config.toml
hidden_size = 512
init_std_qkv = 0.0185
init_std_o = 0.00436
init_std_up = 0.0185
init_out_by_depth = true
lr_mult_o = 4.0
lr_mult_down = 0.7
schedule = "wsd"
decay_fraction = 0.883
decay_shape = "sqrt"
doc_mask = true
Each number is 500 + 40 x the weight over its row's rms, rounded and kept within 0 to 999. Layers, rows and columns count from 0. Numbers have three digits each. The size before them is the row's rms in percent of the matrix's.

# layer 6 attention value, 512x512, rms 0.0266, rows 452-511, columns 32-63
095:436507568585552554531553507582512536602517516442439564462485483559501528471526476479570486515449
096:467486476521491452529478429507584465520492519474455481483548496530472403443566456437489459536486
099:471521516487475501531478611515501473588532474557496474450440520482497488460483468468544534498484
092:517531553540482485514459502503523520520585575497461556472514501512430485551490543520586477454532
094:461518510445502418449415491510541520477498540461491500525463461460537594496475456493484553476589
100:475546485404536475483450511493523467516558480453558494542545489460520567538486532462529482469452
097:494525461500500551520576451506561432501481474499547508505532525484523507531563476542471534481487
092:508522531524490570503509439459468485468528470533488556507517510528454578485486535458505480529516
098:470523489538532509502408486523531517519461498531475516452510586499576553497461492502520492594482
099:499396492579495448512566445473504427506437496471468506485471525549525475546500528481534473527516
096:458409535550439517545449422503519472512437538542495463502478406507431517510514536521501538483485
095:611503510480494551510565406530463529430521494483535516508501520522513503501538418564487491521499
094:465477529429488577516500571506472490453519449434514530501443522501468465459484563520562482505507
097:479418496483473454546483597472515553507518592503480467533460471438561399508554402525514503506467
097:583460508496411516484471538476557563436440530490466488535475524552494500454528538561417498492609
094:515493494469512522523430454492441463506468480439493532568528476558495476432485485505500492501528
100:493518453446518446476433443420485480457513535492524502507541498468562502544516536525464451530495
103:541505503480515543498512446529474416498480442479535474522463509525472479585499503502505507467534
095:450486505496486504518545569456546519518508614411518414471527422491467449440508497473498442566490
099:469564498406512452541451506504467537497534516504487510500443510526512494532462485534532517462434
098:467473484546516575520584507429568457482498487489571515465559576472481539533429543520537455511506
098:556532529489523570510422444477542541433473478514421587493514509487509570538524521514443508530460
095:343495526557461444507510528488507514486503444464496497438517518558523475505526469511472485537452
095:481532486545562493462568554528506554543537446515497530505508497472554496426457425526465469466506
096:539445488433522460512503549478531479530516517497506476467527518570454476458448490466529484428548
093:432539496542583553473504553541550431476514526440538456484470508487452523509560521459492547472463
095:415537418501525481497448510470428512503439569469583446464500518498537450491530414474570520535484
097:444508482440443424447533487447506551519482471521493569533504520489485559415450546529426425536471
098:485460485508509496545515487396487438446522517556486463456473527550457500513498588539486506472564
097:557516483455484534503499513607477520506473480464526529497605555467482510511487503563489496540558
094:483470439560526563480492506554447506561464505473571385510478555459511429462566473456552516541479
097:471496468504466426458447496447515543510517472460436508581467467452517492587496601459453508476453
107:533491466590467550479515530497518471509461469515556462464502524495552434420470539496519480550468
100:531464538493469508481460486471465510534442548477541474501504508509535436478541569541497490515578
092:526552441451424507503521487541445501459507604502456514491525506498441429506560535458538566521504
093:500473393476485470550510550472485514527509514519551483515473500508465541522471415446518479552510
093:528483546507503442489473533496571414454491556534524523504509420520519455439461542447510576519462
092:492486505447501508536498516454536497462482588487480470485520445524539542458477467547491583465466
098:487549516494520483435492458536500450516558440522517550527473476563494578547451494513504465510591
094:471505485498442501440546497507511535511491553563509521492492496444521540601530482523549444520486
096:561522571507463403508506470572527510496532500498455540546414526486478557424465481482488526586521
097:570455477475517495452542505458504509529546495530521517495517447539399490525472487533541498396495
096:500504552453622495513581521429516493564546435482481514429584545475390536478523492571451552492486
097:494509490499496463493509451476488505447530515528481493547527476481519508505534526417545586576509
098:547518520472558524560534455575448411483525498419521541548453454538545403545483467511540529445485
096:595568566478520644495434464486500463496507458417548467555471452512509460559494405426516526507506
093:466549549464507532536589462456450529525457522441517506559452543483492471502500544500456590465502
095:471458463492448543522583469491616455459481539560520521457504441489436520479462448526480543526432
099:505533472454508498480508463575532415499535469502514434421468550501522474504579483469453498532462
101:450503489563535538453542530463420457472535472500546516513439439416446508507493524572530475540539
089:519462499513536527525530470494428540481527476559430460517501510479544540412546581499503482544498
103:427465584462479493511471544516510558529578522577417515553493510503438483540535452491512489553455
100:483549424515501533468533459585571484482474498522460475488471520503505542507538551462513551450538
097:482471464472461503439481468465523475471439546518523472520512507458573529383469514528473486528516
093:482466547507489504482493581496499537463514445513502512496531504493471508483526446500492471515543
097:500561509583473526521484492410464445579530507513488445534473514514483443545461469467490479492522
092:582526467523518512566484503480477504508519536462407576556557549490480504555560501459545543522520
097:456510532525531506449524481453544491509478474540514415508480459473513493548528528505474517515554
098:489546513511591557459544581488586418531449449447490509499513517460438487546463518474451487503523
102:539512557456520513459535587508528495484534519524517463481539504555480417511460485514527454518523
# layer 6 attention output (transposed), 512x512, rms 0.155, rows 452-511, columns 32-63
105:452472434512556546572457496421497488544535502553501515504559454502531531489531596487488410542507
105:445508493494454512553459554409511501480449537582506547498527488539528489491551485495535425458589
108:481478525575561499510536478530523490520532456427523548523516469474537500481496499504439491424515
106:493587520499537574451511462539495489473521529476494506530503518546548486493433506436544512429478
103:506461487445589376488479466516484432560517510516548517513512473498455490530455423542519458489489
114:481472533471512488480490437466479453530455524577548551484509556532474605529567394481503538563512
106:590513492469502539457426508480535489527569551518524514510540470467474560546465495566594509510458
104:465517487489509504538480490508480479515521475471488460477496476484543526467463533499570490452515
111:528487500435492531508513472514511518559499483531534498554488516501554493487447455480514435538499
109:490511486499539441509550425514530491481523531538401464518497533562531545472471519509418510455421
108:506505510497494430539508514445541512518459496540540547511489512415508448454524490494511534497515
109:558438481457522548440466464536589538513478473567531549492542559518513496393503468498538570558503
103:459458535518541577529492490480515490459513447556520539446502465485491410565503466571427450497577
112:424494544479525443498516486475492471536468556496481475492512488488479547546586534485468521491472
108:517527511468494479582508502539532544478537536475508476465537531508497469540509542503429444487434
103:537534516418500525509518487472508482461549497485462456538542536514572449381545514512517480521514
111:464523503527523491520498460545538498436555509487448503464535500496454494550575485471506468433523
116:438430455504525585593512459554467495487545481576479470471558540516517528516504485482505539524460
108:457543498574467506486513470538411494511518483511443467469509565384408457582497485555485489489502
112:501504447432542457556477466506502455461506477514532527504481489428473510513503504505530527554487
110:478487494457465600545457514559530446510493517462565590577515496444481431484502566541520564503552
108:561550476533470541424541516506470479542497525481470444494482514489571484494512505485450433473502
108:461466514541431414558557472526534464518475590491449532482483495510468500491488533507422496512566
104:498469389433513540518546481466445480493483573451514521492548482497501531444478468473528504443477
111:479555564498545468516492461511495470466507432507543476520491515478521513530505536473569473542506
104:570501546494466489535498566576473552561434452572472558523446431414505514515484486516504522568350
107:516577451506485505571485521547515501555481505535550599518443566466453515526579530480480449452536
107:543440470531507421515460493476442506486483514503505453529531501478454450540367528541508442468526
110:474497489504534514559513484488503535447556543495451458447523470532501455496478542525464505496486
113:514465578494485479455514505562526509498573520465508445537493486498532537476553488507525444589445
104:444475534588559472537511507497496470526520465492515526537460484482456552490536504525472498466551
113:532416557454497494532461556547528487495479511536505537475495530570509526560513567423470520590564
112:483580446527534548521546509492498529481479561568524403474472460494489525519493562512561465487567
113:445450382530511514506506527568537461466476517553500511464464473563487527411494534478465494474492
103:452438530582480417520473448487432557523527513463447527546499508540476532405512557543493491545548
104:534522538472587449530523491486453601474478485523437497464573485456422481474452488488485484424576
105:506467470555522417532528520587535488483460466518541499486517438489450522556468498480499518496556
105:442521534461443394453467540469523524523530529468480513549525460482430554476469576518494427532442
112:550484453537494446488511494518532542480540540521544455572391482529485486473467492484507529529427
105:488539539472529438503544473446493483446453467549516501512482558480492537466456436496460566478524
111:559515558490541339493491534473514427546504532489515482480453535484440496371480502466549505480511
107:465565579491492589509462424498545545524467502458447500512462526505487505565506425525534493461526
111:509469495587499548516437507478523456517516538401565492510476539500526508518526384494499524488521
108:549502431472483514481564535497530446475539515493499441507485557500490519470560460480469527513480
110:490496479528526425515441501483462517514517554524476578494528587513523515509557559452448491518557
107:539516416441442608491513517475498491488470512513530526494485445551470552508488466498417599549510
105:534494540552467522447484480584515438535497589444558585476471450456460577489512441474466558526473
107:557530502513403480493480530452436498538518452486468410456533466493511519540500521526449483451490
112:466473467467499543497509467456457458470562495451467471574471487478505516480540560485497469529456
113:440435468502483573576560487468438504466488528512503451463501500421498508451548497563455537569497
102:522509468462486521532518510544468495497431508524492465417451443452461483482520438478517521502535
116:459505535534513476527492509502442486472422469489544474500457509535589465490568495481529535531447
112:500454564523472461537471490504482461488534491363467497525557513603558507548528511514520520568516
108:579461549540506480434480554520561516497465411436436530591511496446479556453497523502476475553503
107:412494467473516501475412446560498495489575468508542520521532527543446522484438560515525442519519
105:498516477420425573431550490480552490500468505448504540472439472506501557522508504402517514456506
108:485546498514462499475592518504472508550566486521580498456518529499507529462482479447524491496566
106:510508461512429465513483463480474518507462458507504513452485522511497586473493473492471519436514
111:499480452496506526552437603531555510457508482441546522523530479464490567521425544414475507541504
115:455448493547494502433450493565491516435485443595476547471502571432503480489533521541436457502513
# layer 6 MLP gate, 1344x512, rms 0.0487, rows 0-23, columns 32-63
095:484459509556591486443490467543506513561484538498474517521544534458466489543505451472513474494489
104:541522601409499523483411533523503445598439537539585558504484547510472501418520522544541471495525
103:526489520444543539484509475523516521492414507502504491453552545525432523498490414561508526486602
096:429527581493443412565489481426505466483517516457434496493509472472453512465468475509557463480416
104:465537497489497510513479480472506512497510571515454534519482435478485537523539527479506519479455
090:539466462440530480493549472511513535456501518456548563503492444464564516524525503616531506543508
093:550474541499518522431519460487471498486437562573547485559505449528570551425435532448542487531536
102:441584526523461516484516554570532505477509513463433479487564551523444558490432485501560591516516
098:558554495525523501397485484565554555532530469558515429511537540515514522570434473518535434452440
094:493469521458508497502533442538579543507506514497507452579462562531426456532527513521462517487453
104:504563517503512470504540504562473536439441520458526544542586511539450599539583547516469534471560
096:523550565497531499493489486520529461547499457459549528441524540543479546481463586533532444467507
105:496516489518463515528525453531545462539536449538478499543538454570516515507555482465486451508517
100:531504479437503514519529479476456535508455505515416600519463533531529486517455471427521437479555
100:451527514548530503503484509518517508470550470512451434455529504474487508529484441507538493478524
097:497496491536472487445535424520514494523433526527574495451532490528426430572384533459484509486496
097:494510523489434483536517507536515496536478485518491510514542358486457502569495548551507503480467
102:500463539502562479503585454571539469510379520472473525445445552522520490445553517535539506462493
096:519484446577541451468500464405448503515516435542463480521496453507461500487569500509548480457557
099:449548483498532505487532515598494557544529491447480449479428540486523449527483543551424567501511
108:548531503508506469513437480520563477556586456442428481575400511479528545503510499533490535519493
109:538522483505517489482563479524472521563547499509449519550465488498498502538515510565473491449538
100:485535474541542478476456484490470481525574496554542539475548500486513451546573533488491515554565
105:469558569467462486435477488491543530488543449506561507422434457547523568568503424509478479507471
# layer 6 MLP up, 1344x512, rms 0.0524, rows 0-23, columns 32-63
105:488496540497566555532513498523419489475553561478469553484449493421523504503505506381532533478487
102:509477466462476503572566429500513406503524469505532454543558478480456530433504499496452489497508
096:514462510535551464534438569483495526621492473457450498480565531450442473443508537470540466582535
092:503526479550518477472470512431525479463419477528530487494466471500517415525498528441484494545491
106:529514490471484505513507421452493511467491538505485485566525488515495446486412444526571469437422
090:498510510475492496553497531503481448484491500459551530453580528445452547496427499421493527511424
095:596555552470477514454531492532535413496519504520519462549414469539449489481437539574433523545480
097:449546515504514484512443485469501474565449469504538589516455498545441549544508492480497411520529
096:541498543507555457497471498513515506467511517519536554479493540521489431535576497477535436486504
085:437546523444461464539553514536555576478472470513449536466479518527388439542513518531506472572527
100:476461471549493550472557469527483376478439497487487469439586479476466466454583454416476469479495
097:470500516488482528453479497492455401445536502501472514549474535496523459504481533440428509505520
108:525500497571442506558503522528459481553508457487537537528478452539409482368425467543518540483399
098:477505541480488495431487499474430531523492467518490482449478417519519506542501573482499474495537
109:524535557487509486431579486506571468489482486445493466490500471502461484542543459455538503418472
105:455489534507478531545523528535564491507537490550437554494491580535469483556482494476551429500474
096:538456500544535488512519529474475458487454568500442455506487520511474439508484464487440500535589
102:466494540558512492524524462512526489521498466400510468514464499500493483573491513468530475541523
099:475488535507516517515523546408500530509529448457489566493501496556502498495593464461518503453452
100:556547504541464458554467524481457483529532492480506537558485450403522499482536519489531532557470
109:472463462502475507481439473553450483564562471448508411520514557434461464536450467447511474440484
108:481522490499457535609463521518503521461489558503520546503478518560503487480488494488498466491481
101:506512522483386522509500512575496525508531558470495528491532543408518566558469412552476478530503
106:473435540490467498444510545553500462545489536503524511475516476448483493535515410510525524509521
# layer 6 MLP down (transposed), 1344x512, rms 0.0133, rows 0-23, columns 32-63
097:476504529445495520548528470576501469532473452523504492515517470562403499431498492471407497571554
105:498505511542476491543440506413537506471537437517472500529529423438577489544469416481465477571537
106:458538517482537494578495436495517471478540485452511544446427491511571518464423481450493460492418
097:393502529442554462456509456447518477436496494451486545465520479454507502503518459517480481498560
107:489466495578544505556471507539525440481495500568501525446508428497487527454494568512465553504492
093:544468477449505564399526494582434485503463524520546498492530504459495451488521467492500416454499
096:498506528529545529457531484502478523548487502517442479507490519424490447518547459463475495527491
101:517470440460466518542528541463478544515488478415557534490430543589483527494488533389484482532533
101:477450481556556426463489476480482531556455454505554530494498543495528504537468486501517573580537
093:537527489520472520517480529458480515564471533541451512516458504513531469448467550504471461426417
103:567528510473513547468521466505456512514481508440511530535456522449503582541507483503496520549509
096:571491537484497482469487546518522456547482529478501491461484486483484543532526406467595470547565
101:466517524462486421541440487463515532442501570508493467527588522449416489478462465544437539476547
100:524430508485502495494537574510555447544518543438468425533508516510479550539416469513523475555449
118:509460483451534491521508482484466541497460546565539587542482506500480444473541557484437505542499
101:594504479468501481468508517545462460490479418483546500538547442454543468464520452461505486500527
103:485463489603501396496504519516555537511516543540480459472570479547498542489454635571545528490480
103:499515535485516478500513526489521448535545420528470566487541544451441523489531471485512493473469
104:547521483494542464477494523506507525485565507490487507507518433619503564507453517569518542497549
101:497468501481483492465534508600503544533430458513516432472429543477462541502470480434509581513469
104:509518581527486659524550450518482476541507528526439523484497547576492561460497497560482421466518
104:412480455519471571441468550533540498450532507445464470489428541500492507463450456559494482488486
097:518435479451492493537499434474409517495482447539532490482490426568498471574501542530496550492493
105:432490473449579490533557431490475514462490500454477465470480449543525506513492578472533464405504